config.yaml
n_layer: 9
d_model: 320
activation: "tanh_gelu"
norm: "layernorm"
bias: "all"
tie_embeddings: true
init: "uniform"
lr: 0.00147
lr_mult_o: 0.729
beta1: 0.9
beta2: 0.99
decay_shape: "linear"
final_lr_fraction: 0.1
z_loss: 1e-05
train_tokens: 458400000
Each number is 128 + 32 x the weight over its row's rms, rounded and kept within 0 to 255. Layers, rows and columns count from 0. Numbers have three digits each. The size before them is the row's rms in percent of the matrix's.

# up: layer 5 MLP up, 1280x320, rms 0.0568, rows 622-801, columns 192-223
# down: layer 5 MLP down (transposed), 1280x320, rms 0.0508, rows 622-801, columns 192-223
up622 118:146106078101113178112131143083121123166110117076173106150105052110093141102144128163165087108091
down622 133:102111156104148173115151100098138120136195159124100137135085221146144076074107113106161181156065
up623 102:132121114149134159137118152168151038196131126069094088109104149139072159172177124164111134134129
down623 099:102144101159151177104107149099121133083117147162077165111166163136135115149148152123138104143032
up624 118:134106179110167088113105164121123179110104087080149099150133109093148116112199101111138103112119
down624 117:121135098178164196168127101109125094136169116107141128079078106170135153168128122103108098118152
up625 069:119085217105122134122097155096086109137125132168128132163130126116055151138136104139124078064084
down625 090:062155126081132096112137136128196080091107079121183147107209134156145160162158110106081122134126
up626 107:102072096159113147143171106137171071205158137135147086149059085158098131150134145115177132087115
down626 099:069214136088116080148078126121155153176149144176108048114151131114150181178183122167123132110159
up627 108:144081145143114125094097132099115133126132134086193084117105114120097097128131140141127111120201
down627 100:131070075129128137076088154156147117137158156135092157091116115143158124136171125125158125126152
up628 117:094131164150144145106159111132140124131109090164108091133107141084115098042067126215178145115083
down628 125:127160115162141080110086102172133207131068111114087094116193109182101108070139121132147167120131
up629 096:151122089087104102101099129144166145203086129152096080140141081075073116132161169130150188135177
down629 096:101121078145142130096244092067137107153176110155134147114157105098172133113150111126141153121073
up630 107:133127118168144027138142120165114071106111148036095136132129174130120115081109143139100137101161
down630 109:074085124064131165081174175138175128108117112138097119112077142146122116116142162099133198088137
up631 103:094076162164135138112151090187113130120087133146111168183090061177157102104115165181182156131183
down631 102:187124121089159095152169113143120138110136148096150106126111147089145134062110094131147075070165
up632 109:155160073144153149103106110103124134210149065117112159127109094148130125091145113142100103084154
down632 109:121090101135132162085088148136105138152105149096063116138201098087123143083076150102117101099105
up633 102:086093103165146163210149074098161153127176117078117126162081151050095140098180124124133099118116
down633 096:130104137161079080080215134137129155091077100111100097125096089066174194111134173136115147123176
up634 069:120166112142090169137113107146108148107160160142115135103139139225168101124120178129195169140106
down634 070:065143135106151152116130084111146095109132105190105161121104164128107163135129114146124146121126
up635 109:128112104184148172137104072161148124164125130105149067147083063132147111084183137118115112070145
down635 102:117159134092126119195101147147136113132155136107140091159116111142176156104169153118113138160166
up636 126:076088115201083162105111084155115089136115161111095127152124062155116117096116135162166109085131
down636 140:087143130143103126097132170139120099152237168169108133099209165137135159175115127113138097150146
up637 117:101130159162133109189130084133144103098155108099129207117120172163095141100182164102157075165118
down637 118:158129160119107157117098191144161096141180199159113136122201171144067137147099127124142093085130
up638 072:123142101188104098127088099163090075139120171150131153173127156069101140098098104125134187131085
down638 079:130176097154117119173079112163162086161129135101134115149184111110034109149096129158173055135156
up639 093:087085145072109105160186110134167104200116108124079141172108147137098171144148161176139172192100
down639 094:112117185067125181121122083118143131174114089142100134163143184090124155131098132153121149082155
up640 115:067134097135094101131112089141107149152096128123132055108065051084134125145121134128115142094155
down640 118:146075186119106169135174128103143131071149146093131119132094081133108133167082155092128110136149
up641 099:135071108075151162123183083142148099138140172098180138123136081124127111137131120139119111083110
down641 099:123173074159148176132046050121148145175047113169124084131109105077176142088138132131169117132165
up642 098:104145140173087055128161103122116085089141105054110124197133159081118185020143175140113094099125
down642 097:114160126132180176061086091111072128167114118147132116134158146124069101151111118141128180157106
up643 084:196123149142159130123107135124088081107110136126103100120155131017114080099077124120121099115100
down643 084:066158113143089080138139107174129124151079099168195138070135165143112109153131124135087151108151
up644 066:148098134168166183148096134151105131084130158142118123116109140166108149058079130137117061136143
down644 088:146138068116067151142116081176176077140104173122127110143156156099104093114121114115150108147097
up645 108:155114113183108106125106118134177174130129080153124123152067099203113079177159191129215153097146
down645 101:108172162154095168151120157102117109153167076122120168125150154142149165152132182185081144132184
up646 117:107087144184128110091158121137093095107170123072159118082069135088084118072087156176124064134113
down646 108:107126114155076159053027165128118123102113118171091091139163124190093079144122136151115092125114
up647 116:150109111153058155137121157074186159146166092130152148149124180123156156111135112147096091138097
down647 140:160140065167132147159118155034151113113077056106092146117108125139112140079132125153135126165088
up648 110:179109120139122210114149125188155151120142151120158136090136068114128117113087127151104115106146
down648 098:110160153178132141104191153135152082081089094124135148129098073177172154092107203127151142148139
up649 101:109138152182146123135150129111102115129132121131119134151059200096104161109096112141150109095118
down649 093:129147148078119161104134171136151095122145152114139176140219087095099157156155122110137143082075
up650 104:100085203181177090094118151126140127101132116108111116106117101167119086123114105138142118131101
down650 094:138143113134153085093140138198093142136060170068111119122140166137097119135136104132138100122100
up651 071:095118088119071136125129139070138140121106118112116169154098061103095227079160083103124205145120
down651 087:157151143131151116165086098182112132155110056109122105138163146119138083131133078094129042124145
up652 105:045116125129138061169124160093156151085112180132145128102161174133079112106158110124159079141123
down652 106:162144118062083149101138135122147160139135108099123103151137115107151125139099118132101144123072
up653 065:080088185120152086123114166106135074143081149126084144149124074110121140111188162134067129103128
down653 082:130136081064123126133141110134211078136119131135106122098105106119094158119196109132126127129100
up654 097:091077144158115074127127155149137150143197097187090139124146096145139162091091178127137101101137
down654 101:124151122164164132166180129142192082195090135131150101128101213028132142072027093156144065153095
up655 116:110127128072106109075124059158130137149160142090165141175048058176115114128139119151117166131164
down655 113:143131116166097179133185152126117093068135130184159129088218191127119130140115151072142118096080
up656 105:112081193178189134154157159142133079103148075075085191116094122208087092095143155106150131069156
down656 107:116177132171096072093104113174169078112134084123138160159106120119151117087126110136172077130161
up657 097:130113159088086113092142131150083079090129172171084117115125099164080092149116104146165130163119
down657 102:145148098158156152116124173170183118083142168073171143149108154086166135086127093079153144121117
up658 109:120103137130083139105142106180143095117121088072088122139121117115126114102165148143179152116096
down658 094:132082147157120141133143108098129126151089124072135103082155193103156150117128187128112128095164
up659 111:130129115097149106143084077125112128147137186117122157122065159161129126093121094187065095083182
down659 106:098121105198085176100169122094106142112134077155153190136093131247168111149127119118154084129105
up660 114:044134157144191099116142066154129129202144072102145208169077129131180121142105127134092055135075
down660 116:146110109172089124119157075160162148161062115133167127164152075097131132188111138047084140105117
up661 099:123113149125116137113156144123105162113115116132124146134077131188125128147128133108172183110111
down661 096:100094120159134157086109053097147117157144078109135157153128143121177101120106142188157108105128
up662 074:134167114162185158143122124157130149073162085120067114108124168150165080143097165137141150103181
down662 083:124162101090096135156134116183164113151142137133127156105120115169095132098121138184158139134135
up663 102:086077075154124116157155102065067125167115158090180167092140130096109088158125183129174122119196
down663 111:134175097110167171161122132093123166160164134131126195102146187148097089160092114083063135096144
up664 107:073090167123154124137136152120120082148133139094137195159101145147109098129137141134164168096171
down664 108:065136117182099066134111121115151094155117124092155101101166150152188136157097093142163090145077
up665 094:144077108133182141099147080213089131114165109166213174119094147125155124122102144126137075088124
down665 090:168126122111097189168102203148119075169156161064136134105169114081159107158162139120153201154148
up666 098:119098164103122114073092105176094130094143150145183163157161101087101134115120125123117085090135
down666 106:115186175071150127112141120068098179156144142130133121122155125042122124164125133213119150102115
up667 103:165123125118115091131096109124083126109178143110093074140146095165150085083167121095112142111156
down667 096:166127131129164171151109095121153089137120106123197086130161153096113089116161112092149121166094
up668 099:130077147091119168110120113190092148099141171147120065130089110153120184095142166157164108042106
down668 098:118125070079134136100153138124109068118080131123146113120128114169172133148057135114044160086125
up669 112:162180105154118078143116196159089070129136122139125086163103133138094096130175137148098121067127
down669 102:092107093124170123124144099146144167103110155114155133115142131134129139132144224117190126098131
up670 097:096135089176104205173141143159111160081122076132120120119084194128176112158118155120127115113130
down670 087:146106109114168144141106141135136157164114143220055057144177090143083154146119088069144090115120
up671 106:097129140091116109144170125104102176173134146114150173119123117147120117160117116194137069100164
down671 103:149157126165120102156106172158102163109113166184142127135076136167088095134152113091135182126149
up672 095:070127101095096120158164114156167091154156092128099145148152146134171135127173131106104101165099
down672 082:093133090132115106117086046131138160134109129117124141144117167099171073106149199108175111148142
up673 111:069086125131105178111129068096144144159144152137139162133141143164151120156080102107115179104144
down673 100:104090181156130119123120129157106124135075141106112092108112187144157123164153163141141182134139
up674 073:139107105159127092151158138130109109187119111118092181138137135117099150119158076188117155150129
down674 082:114149084061107119121163104144143126118122140100157136173107118155083139073167152112112140160130
up675 100:123107147092161111118146113188108118208129156109104120108066083089084141167139123143143147078170
down675 090:125153124101111131112113122136073154074107127118086186132135142122171122136082091134153088131135
up676 118:116149160130147142116159117156068123134176112132147157108126150164149112098091110158140095093180
down676 119:154159158123119138120129115133161162123114130096085140139138104157161140123074126083172052105137
up677 111:164060099155110115096149110169156143171175137150093154101034151105153154112165127192183102187141
down677 110:159107135137049175147146183151157123134106096134159127108104118133137184148142145153167094090120
up678 076:134112103095161108107164104120122172118182127118129123146131174176043061124077092144124153113105
down678 085:093177118123124097111106167162123162185116138073121102117199138159193104088134157115137101145131
up679 113:112106117080121031186105121129161138113103123096156143073146132102055105079112187175126139129110
down679 106:092114121170146110126098182136113160114082065136121098105109158055135191151110144134108140092163
up680 096:183076139154097131139186127153153163105151103106149102174142104124115149093157113108135095058055
down680 101:081136190108133100162128141072142166181133152167133150093155101124118165191143101165139127096104
up681 113:127105104114135146176116135161128125195161160122164076109111129100114145111146114141199071071118
down681 107:106148196103159101118080151128149065146159114140168147176086137077087126087127137113093110197131
up682 082:113119139079184121162119138143145176063117135113052137118109201141146123086166179144147177145127
down682 082:157100154116141050145067113126138109165060107113191140106138030122120141156132072121149078099100
up683 102:143116084086152125147148111117134115168076178145164159177112064068167178193196127164133145159124
down683 084:146116145133152130108167080148082160141038095081131104110126091109166147094105128160133139135159
up684 096:060107133189170161118158129138128044157151101120132121109086155159116116123178133160133137089188
down684 095:131142117081138144153143081143126149121099153110142087178113125118150174149141066151143141139149
up685 102:105138155143121096152104125153119132135164097083128128125121148146119076107118155178112155075115
down685 087:086125166132147085161126155170099100109167158164114099142135148187185108106100139188117079145126
up686 106:132121097135148096178149141153150106084128052110144102169133103067074126038139184120126150140144
down686 101:149154119110133176157116055148158155119105120087134162062122116145160128194123155106119173213130
up687 119:121078183147128149116182131168121094112113140103148119145069074135132118174095175156170116056186
down687 131:171129112178145119135159187111189118137180193111085176132084121025139117152152153103094088138112
up688 101:098119188180182173090090074158055171173130137123115150137106135126106110179116086180058109118119
down688 093:155170111121110157229135168041138142140111071119092118074133144140108164068138130072117082177092
up689 108:101092143187153141061151137142158111153111110093155175112120090110148114025116082083143140113131
down689 112:133102087129112146111157082095080118143079121140179099155170102064157146098129128135131122176185
up690 090:076108108120163129122118095145159086133112159133104202114106111118102131170138119191115168117146
down690 095:166152149134106136169150179090122143094128152075117088176087103152162146133127124151124132128042
up691 082:034148101117134117089202218146132138072087103175154147145111107166117116095101087142107144109150
down691 080:134084099067134134124169040112104117180126160098109116128083156122094127100122160147099126179154
up692 087:142111189137128117119195150148090111135160134134153156104094155160127166082084113148090072146066
down692 083:172128107087133110198090199153134104148167142177136152140129163169074101102072090147165132092070
up693 111:128120226171189148077095076079114150108117154097152133089094130140102163076163085144169133127128
down693 109:094075185146180107158144122174161105132066103117156112109149116098124110108134151119135067172143
up694 089:143148176160143106123160106105080133121202096122125166112065166164104115145159099124088150070119
down694 087:129077071177124109152086158103074175142096123122170166148137121148099135160082121146143136157157
up695 109:134148075167187106117053153115111126101129167040154116223094133080103098139182141179094171116099
down695 104:145158167067153099133100169155115077157083124095156095153160143128084072054078136116101149184139
up696 099:102113134099136158112102138162158070107129121066156117091139134116147132124139102163091108124171
down696 099:110130167212124118139118134076100162132101171169135112068110181110148141076208167142132142101142
up697 071:068108123142155140166140181141113149148117133082188087125106173135159168154101096141091128136148
down697 083:142153081114084120079167096165160111154124100110111084183140103093126153110156130134172133177134
up698 104:121127144171116143131188099132144110044205145124145061144112035063097114105112092137130124104163
down698 094:117100151106101086086083112141148133114085212074110091151167053120142145071139128045132149088138
up699 085:120116163146096174140214157161107121144192155136107098155089198140109110135140159152149140135079
down699 079:143123153152147149212121121097128122173072138124159089077120137099163082147114135162122144188148
up700 118:076148172114171143141178139108095080100160127123145145127150108085106145141096136190116166143081
down700 115:152101083137091158135110070094079061163091150193181114141113162199090159152127099121166126200149
up701 110:171063143183055177071081140152135087097127171140073117162117151165134167120128199200161139048146
down701 099:101102075115090117114126087108146127148154186168138143089084092116122176182164169119124154131161
up702 091:124073100096106131120167090137099128133140088155128048172155098164140081132169136135122158122121
down702 088:136162155112173141132140124091156102083199161132106160137179130091145140123101139108184070152119
up703 092:079098159236116174070157110154059128039135080088175142193149113091152105127074112135110094103151
down703 099:130133121159160140138143150088173123176131100119080090136105096125160174145157178113123136153156
up704 081:148113172125148165087151105130120115159136161075117103183112092106150184118176136154148125075101
down704 084:111156149133196128157108132182156137089174155110120174154145125165118145094174080080110148125082
up705 111:094091085149159163162119122142091120150061165091163212117104126081071145076071124143119149132126
down705 113:125142198135123110122051107125112089105156146091097126093095052150128119099102128102090181121075
up706 106:095114118130160154132098161221109127122171145131176189074081131123081141167102128151139094134067
down706 104:115143177103153132106201129083111093137124072152214158153199140131126159075160123134123100082121
up707 114:165116147112155122168088174172130139125112144127201053161124098140085128120140150129169135177125
down707 115:167139154092127184133085195119088156157177167108142107150158094140129130131122050148099107079188
up708 102:123029132107103133170150078224098054158140058067135110141107102142117088062114108134108096112151
down708 095:133122161130150106075089121118182131156164115128164063126173165141136115123153090170128162104176
up709 096:109088189104145103180127156183121084106139073097069121164117194087156154084112141120139138115151
down709 103:157115122071109095100097143119114104139103123165098132104073104086075141137101117108103159115142
up710 094:149143170122113103041148143085121143154135092107162128114132107137129055114129083140141112115089
down710 092:139137091103112130132098181068140116094133127164100113133181153077108142073129132180110110144105
up711 106:077137158101121123136134188115115121128150090097113136148078113107096157161080149144091160136044
down711 096:136123158112137175130136093091118140129168091189145177073100122154112146113121155172143156150137
up712 097:105124119112154150202070179141140133086155118079107190113101137111087136091066115140115111136156
down712 095:074136136075104139180108120153138130119153110127115162128045132131144073077128108135134128180139
up713 093:146115130190089140182171150135180108101149149157093071115031094054109125082095176134165120091105
down713 086:148167150104189166100124128128157145137114159173118090088146179125128113138129119112148095158140
up714 105:132149146108182095114190122126117174197136148111139077155126063164125127185121124119152162073115
down714 101:123136111108095145116132067083094141081144111124166097105142148162155120121130120134129145158152
up715 094:168147111196146129117137073130139142111168094096110091137146172168133111107067175086141119091089
down715 100:136152135059170117106160135118163150128108159104097132111140186084115120119105096103102097087096
up716 106:078117168157152084118234055121104074146128090117102147158113146096147088071095129147105140138125
down716 107:100177144104128103099112098075134078137101191168137098122145114149074115189138139097153137076153
up717 105:123105149143162126137217047125147127114108125139172214087135046118117101105120088134167083120146
down717 100:142092124151196099118168133094142103095085130132079153132101126141121117095161171175063151143136
up718 101:070120118078121109121162147141138082171132177154126137122116143109138108128197113124147135096121
down718 102:101118127180102099187089140170117143094159147138144117138148059091125173170151087088138166106109
up719 107:088159095210141087134162121140124123080113065139127138164142141120174152114123161124145053112126
down719 108:090130147124176198076124148159148052115152132134108061113083130122157159154157105138122136154120
up720 081:115114114102154143131150100158109121070155103185122162110088145149117144078191117139125097079047
down720 091:134167175132135055110101124112131110129071160058125186123133187109150098189077131165102121109138
up721 083:045126180147133084129124132113101072140144187158157161145113123150116113128149042187172159157159
down721 084:144147128200107213108104078140071188153100116165144100143125131141139094116145143078117085161152
up722 091:092065106137201111137110145126168110127171127111144082169113166183123086131152141162187123121160
down722 096:147128153132133107107123112155102136093130132151099219126098075189152120093161148142090149138133
up723 099:101067093122143078125144172152126143136089067075170157121138117108092108072104129134100071144087
down723 106:133105153081074101137103193104146115119189158147132131132149092194099117130087124199096163095103
up724 104:091105133161099163162196125175111118186153119118137121153088096139117169122067065151110112115107
down724 096:080127164144120167129130135113156156174123135081177110196173194177125097095164115140134080131058
up725 089:100098113227128094102119142129079103140168129139148141161109083120196072107122152171078146121128
down725 088:164181084129134113141134105179107129180138126140135159174076173134135123105128074109049143222160
up726 106:077065107088161125120136116136123102170107089137181091104101098096122152117150097138164144107109
down726 103:166121109173173170138124173115140143090114080173158096134122094164167164050127156098164105097106
up727 094:143157150116156137121158126155133095117129098132085112126100054160125069074147111130093155093186
down727 093:114131130152123110245131089143111082148044100130102114113058107104193135127146145096091157122135
up728 075:095095144121076107158146104081122098089134140103159125196103130189153106090117189146194079104127
down728 083:164118122154160089150145130157106152144094107133068114110140100162144123158061136088119106131138
up729 101:092120124144154108164199091165133115157143126101139109130118181165121090072136174116161146127133
down729 097:121115086160075112104096136121159131145189085100186139135184173150094099106160185143155102153151
up730 111:119045206142139133104121108128102135106102160147121164171130113135105132140150128099155128143179
down730 116:110130106129124128112123145111107142142131133102103119137143113053198153140158133153145116135175
up731 111:132091130201210119118091136101055171128139123133115155198076099105156129082123052186119154126117
down731 107:137156180109168100150117123160150174110193111138147114122095168083135169133101133111137093130172
up732 098:142082132151102135116133158193076087108138100138149068131085087150177089088083132112224154151170
down732 091:109116159163103118135080130126104099143143115153123151102096099132105139170219180092080122103137
up733 099:055122151129125131172097124125133173132151144094136097168049124152121125087177191153165099147155
down733 087:088120101071166199140154121133069124135094142163108161096117109176124120135116160154179193154149
up734 113:134159202142122189122206192170123095103106085096172146119117115092145105133100148150147142124065
down734 105:166109140141093118099165168104128117155128124138104112106200136089171149172123124127084128158133
up735 105:120108194143192135115127101156119165134118098166151168136097129095149115112136185243179103131147
down735 098:159113139171118183118103136106086171123136121115098058144152139164124159139109049082147143124137
up736 104:147110153107157118101149123171081101141062159127191126172050106189055140144136097156116180121155
down736 103:131152144102092112123173065136084135142132088125154102109151122143088121109166094118073092209123
up737 100:078076099161152180134089129145136134185124103088121156156052113180090130109142106141083121161167
down737 103:108127100160143127159129109107130092136201168100067174112164102147123084145085110139192107127141
up738 090:113137090102127106146167142158099130117112171143126087087158165146126070172119070177148229078169
down738 092:185148131147134150155064190171133144151082074164161074143177129166137142123123159115170121110132
up739 115:142143150144128142171208151158102128155149035103160068121122081111105081125125117162191152144107
down739 113:097099158151095103130038151137159158163184191093099160127122113120147106056116117135133149114113
up740 105:081058113159194069120140096175171114107131136113134169155070052099115136134129058129094124093116
down740 098:111132152088148221136092136113131157113171135141122140185142099155151085107122144115130128102076
up741 078:119132144112144115137141120063170096081167127051108126168154095118112096072168177122106170147120
down741 088:123133092123122110118159087137121214155131081105147175077151122090103126069112153143127118129151
up742 101:138135128112160153139187121127081105139125138167167145115091056108155083124090102155089114120090
down742 094:074146201105112117125056149196118163110087189115106121145079115142100162106137177145150128143146
up743 099:134145152147194139151096127179086084201145164035173075164083098098140123108110083151109105134168
down743 099:120122136126156109150118146138188113137157150158146158124113040153097083155084068111080150156148
up744 075:089160153160085146090192107122114113137120154123116104188129140076106113115106154119162137086078
down744 079:087126118137103139063067140129164129115092090089096175093156065100100122124131119171115111133150
up745 100:097117125114154099116143138163109179119140128126167160108132058071200086121132120120155115125180
down745 093:114131121127124134158125161152177151126128061146082093130093140154211172127154103103096170134155
up746 097:096091154101135172095072120159087112149196173120207132111118145166134090085126118165160059122149
down746 094:089128130158147137057102140113164135160115079118130127168163121210117186155112133099100186105119
up747 107:123112169147104148160125166171080079099081120104097097190108129147104128075128203128099094164059
down747 113:160099147172078184115079120141120095117137099120129087092155153125155135104126103143142122188118
up748 080:088112103115101123086121083107116135119112118112185207139108076149110099128169062140117094131073
down748 085:141129143157182151098117154153142078113112115092120100082124161152122082106083121192134132108113
up749 090:102105109186088067182139172166114103154168104130153103175034142130200090104166168185148145157114
down749 090:166125129046193159113101118072115122091172088145106136064158138143065145211115092116169101111092
up750 084:122109059140148079125184105117054093155089110105070108154107168109072072153130149176155146146144
down750 087:188153137150155080149075169138127152146052112070117149096132102139131072175141105131143086110139
up751 117:146088171136141087164115137119154073133133116079107194149115100083067143150155140119124146139111
down751 128:155153085115131152187122133081077168111196138124107171179115125049101108188098085141181171140088
up752 067:151116213120107103150113120119089140111129202102136124161143143125129101060092151117170109126146
down752 083:105140124108116131096154147168201135085115182126134119117132091114120100093156128142144113070125
up753 094:128142090132083178133134126183123159142134137093122116166100093146159120091142168147148153133101
down753 090:130153104153047104118177100140165169154186128172147103166118179181164140126096067117175147116130
up754 070:112113152120102149104143181115140180092083149117126135160125098129137182116152087121129158107132
down754 084:101125137089128127110122112144121096148098081119199121123150104112104114060146122103192142083117
up755 096:148113133129109131175155078116136064197135152127142105103096118100124163128121093168204172083185
down755 105:146114065129145160100124163103145139158193126110140139163151151153092175181127108084141094118110
up756 118:182123112094148164098123069201112133156179160146162133122091136166149133184149096147158068117094
down756 120:126088168138115141139116203142151106078072150090146126078039203090148137107123079098125144139093
up757 113:100059151169152149164106117141151072177156125086108082123088089127125183093157118131153185105151
down757 125:161120121117139171132091071159138145169099128120123107154076110102093155112182167172175126093155
up758 120:096133169170041115088124178109105101134173112079083129131096184128199096109088077118143087108104
down758 134:122089211159062166133145192115108133095254170141109088156116110195158126128119124149121140055162
up759 114:174070156209190141102087134138077137125136134109121063176077104129121116073133156127127151101146
down759 115:114130139120167173105075146138139125145106125116111130092133190127114192165117183137107105132146
up760 109:140129112107127134121115136173139097156157161082100118091092119077190107114115183185166164156132
down760 112:132100135103104153151103092096136172185156156111119184107130104076084174130151130128124178164129
up761 094:136101084158106113128190094115134132073170104090116182132114195113115104137133160112162102115070
down761 096:107126128159141144150182113091112151143141098116144180162117086072125134188122136116173089165139
up762 118:104120108191073111143142090130133157174124126116126134119093109114094154121099196127138072100115
down762 145:088145069198117118086137109094179164124044107145156169075134103104178167106150133092161130168090
up763 115:142149115177120118145134094154111125141110107093191123133131069167144126066068150133135124103147
down763 133:147077146119132132150151132074118175081109083207077142143158138160087152131116115104134114105066
up764 066:102097160151144135127109161130064117121095175123135156169127171133087065179093132156094139091100
down764 082:051171094125114116118133075171130058121097109103095113095142179109098110158180144181131094151112
up765 104:179094148110113130088144095142117071125141172139124129133092066120169163147063131156137143120169
down765 101:084145152043108207138118082121117130159082093162138122131128062160131120126126115176156094136126
up766 106:101088188121186099170106135199107098096140171119168137090092125084112077123074099140138069131108
down766 098:120112124112138181183092139042133132140163145148176170140100167131110147093181097113098103087146
up767 103:168137185161130120128111132117097114097170178128167144088138154098094140112070134165140120160172
down767 106:149152092115178135136189149187119109157059111181092147180094141084149146152121156135096068130099
up768 102:147087161143155159152150136151180124129170110119194157120138141141167102125105129088113096149121
down768 107:137178193130131096118076110134109129150152126138097086139082215116058186153131133140099104126152
up769 115:088103110165116187157213093156158115104101114126086111140113143119110092145147132179184053099153
down769 115:124136156151163107094104176104161109113110208176120172123153155147116144125120086105116148069079
up770 082:129097146177110094110139091103130050140123114067106173134168133165103108081098097113102138131159
down770 088:116141133129118121124167116140211085122143142114088202109083167087179204101056163165125146100120
up771 105:086129097105144182164182073152195060089180115145137144111151123142138089141131205139174154106165
down771 101:121124095095132136083084104146147141136168149116119142123132135081145145217099052086161173123105
up772 100:140079150134094132144149163134125077202160095155151103136128120136133172110109128139122137165121
down772 097:090111075052069067150141180176129129163162145134114114117105139141084173123084078132109176091140
up773 093:159109095126130127149166162132155137143131098151120123092126089096122073146156107176149164182173
down773 091:164097087142110131086146200121168128171184158150174120174119118077080144135172073098146160145124
up774 109:104127148118139140162150149166074134108107123155147135118070175151110159129120088092153097131132
down774 085:101119166111131140157141141125031152129166114114089132125081145129124127105086113118104125098134
up775 107:137056125192135095135098137166084136143153141089126111141081114109149066079112185144107159077149
down775 098:094108151071098159142131147091127114171166176168130132116163082133105114174146125084111173140112
up776 100:137114146136151124170128134137086147108091126153191115161096131094104071092164119170149108105133
down776 095:121102120145123113135138140110083160146099139145140195068175108160119156173085176146089130097103
up777 086:059096162119134129092106151115109119146133149087151216145133144153166127102167127125159138104164
down777 090:135118066111122156146176176144134122127144123101165119177099058122105071109120156135133116105157
up778 111:100042094122136128114112103171109087128114163140095186151138103118171110069132120149161163075127
down778 107:088170223130150057155086147122128143094130125144146120157148103141141075121161113151182121103131
up779 115:098143124202154176137155106136113056198178105062126173158040089144113144129147135142152135126093
down779 106:099101091058110109105120149089107157093155224093085152140132123083132132110111113141126085183180
up780 093:092114113168173128137222141118117108158199095114072112170138127102101139130104100116098166131121
down780 094:168120075112135089124106081087115108163055137097083135150125118109158132183100115127148112123136
up781 097:089076114119143143193151174166120081159138088119121101102123070097100110111163128134118105103124
down781 094:118155127153144144128099195120119173089143108085095137103147193074169144117137112090147109147091
up782 106:169072101121155114119099125149138108144092093125094158159132126086123132121137128159133114084137
down782 101:149147108143177141123184090124123135194089097136139190105126114132085082101111152120070153125100
up783 103:104148133133167093104124154109103175136125100138196171128132091125155074121093142182123151129127
down783 104:148142174172134132123110117144072133099109131167155141143086114141069140115205117142181066146113
up784 107:114109141121130089168129151178129138104152098130118084132090187132113065135177106124166088094114
down784 097:169157103123183192143189123066061091092127192109155115073105090128122142107088119100086177116092
up785 118:122090116139165126163112074157135112097145096091112133186108138067139117114063088139163104137172
down785 127:132141103078177131127112156106110098130121120137129117087097124124074121203157108143095141140133
up786 111:101118207171164137091154074214102092080094105123164080136105124181146131137065193146103123076039
down786 110:089106149141128174128156141099141117089171161095073159056163048157056122132167167171117124125092
up787 107:121094122113171088121115131149172181144184185104128152224100071108153140164126135127150112104137
down787 113:102113095091076144135102194109141189154160163155145111160168044096149081138104164093094138097091
up788 099:081115088181055076125162164037175117138088103123080164145079094157156109135138104066110091112151
down788 099:135086156164105172090128139081182156151116097180121124132151127161105126159148137149192135153104
up789 097:064038121100146182161146156133128166111160086126146092118081084135167121143077111141173106095156
down789 093:161115052133100086100107184144123163151108183072131087116105123096139147110130131161198136130079
up790 117:102130081125180106115156079141109140075128162141157101139082143113191148075088078148116146083111
down790 113:107103127074172038081113083137114117160136189166121121127113158068148165181034106084111154129160
up791 067:166158145120113102108114176118085184127112158146065131105131122133153135117138194131121125129114
down791 082:163172108136104147137107152167197161082129138060142163133156118152140087123094151157100079094108
up792 115:060123083121112084146166133118092144156177048112135154152140175130064105094157127120129083082100
down792 100:091153123082137104157157157082113099116102123074074128173118133141127117110150106085129139121137
up793 096:107116145150175113155120096165124142142164113038103099114068113147161129088111179150178161116167
down793 090:117130142151101096132123097081125063135138163090164110145137086084149115189165111082083167149118
up794 105:074137139160057106164108167104166123095156120151124163109115151072122142107064099134151143105043
down794 110:127103129077106151169142121153165175109091091151123173156096113100155137142142103138138144102139
up795 106:107072130186144122130165132177101116135200108061206182102130141145135084101139141112129104125085
down795 111:124124131166105171162151217120123119116126106109133131106165111067124130113121069122070143125162
up796 100:100150169161110103125104047143150087126177137107130098145118081138168154102123165112149139111155
down796 092:132142178093108095177117100158148121098131159153148055119149160043135120121098108115099176202118
up797 081:125141144123224064148105119154092137127106069168133149089148240171163089102117123105153109158079
down797 085:126120129156079108075092101122095119102100154154168110134148109170153164166155126180139144052153
up798 101:162097166162145124131110115164122173132106104049079192143107095162093121129167118170078097077124
down798 101:145120144073129059157046181163171153097155199170119074131088160144117077108158149051153140045119
up799 105:146105139138162133146115148120117143093141174151175119104106090155106139191111081172120130100064
down799 107:161132056059117169157132190081123162152144137118190125136186095144137073143091137103111100147065
up800 110:126125115156100069144134108132115094099170111108118182124138105117120136066120170087152105090131
down800 107:160150111144177118046139080155144144175121118107169161129111135124188121060178104168132137106122
up801 091:149149141140140149125163117137106131130092102022150112139132087149160138142145123160126142110182
down801 094:105173178142155146114131198125151136125160139089131129088173098105136112174183078057136099093110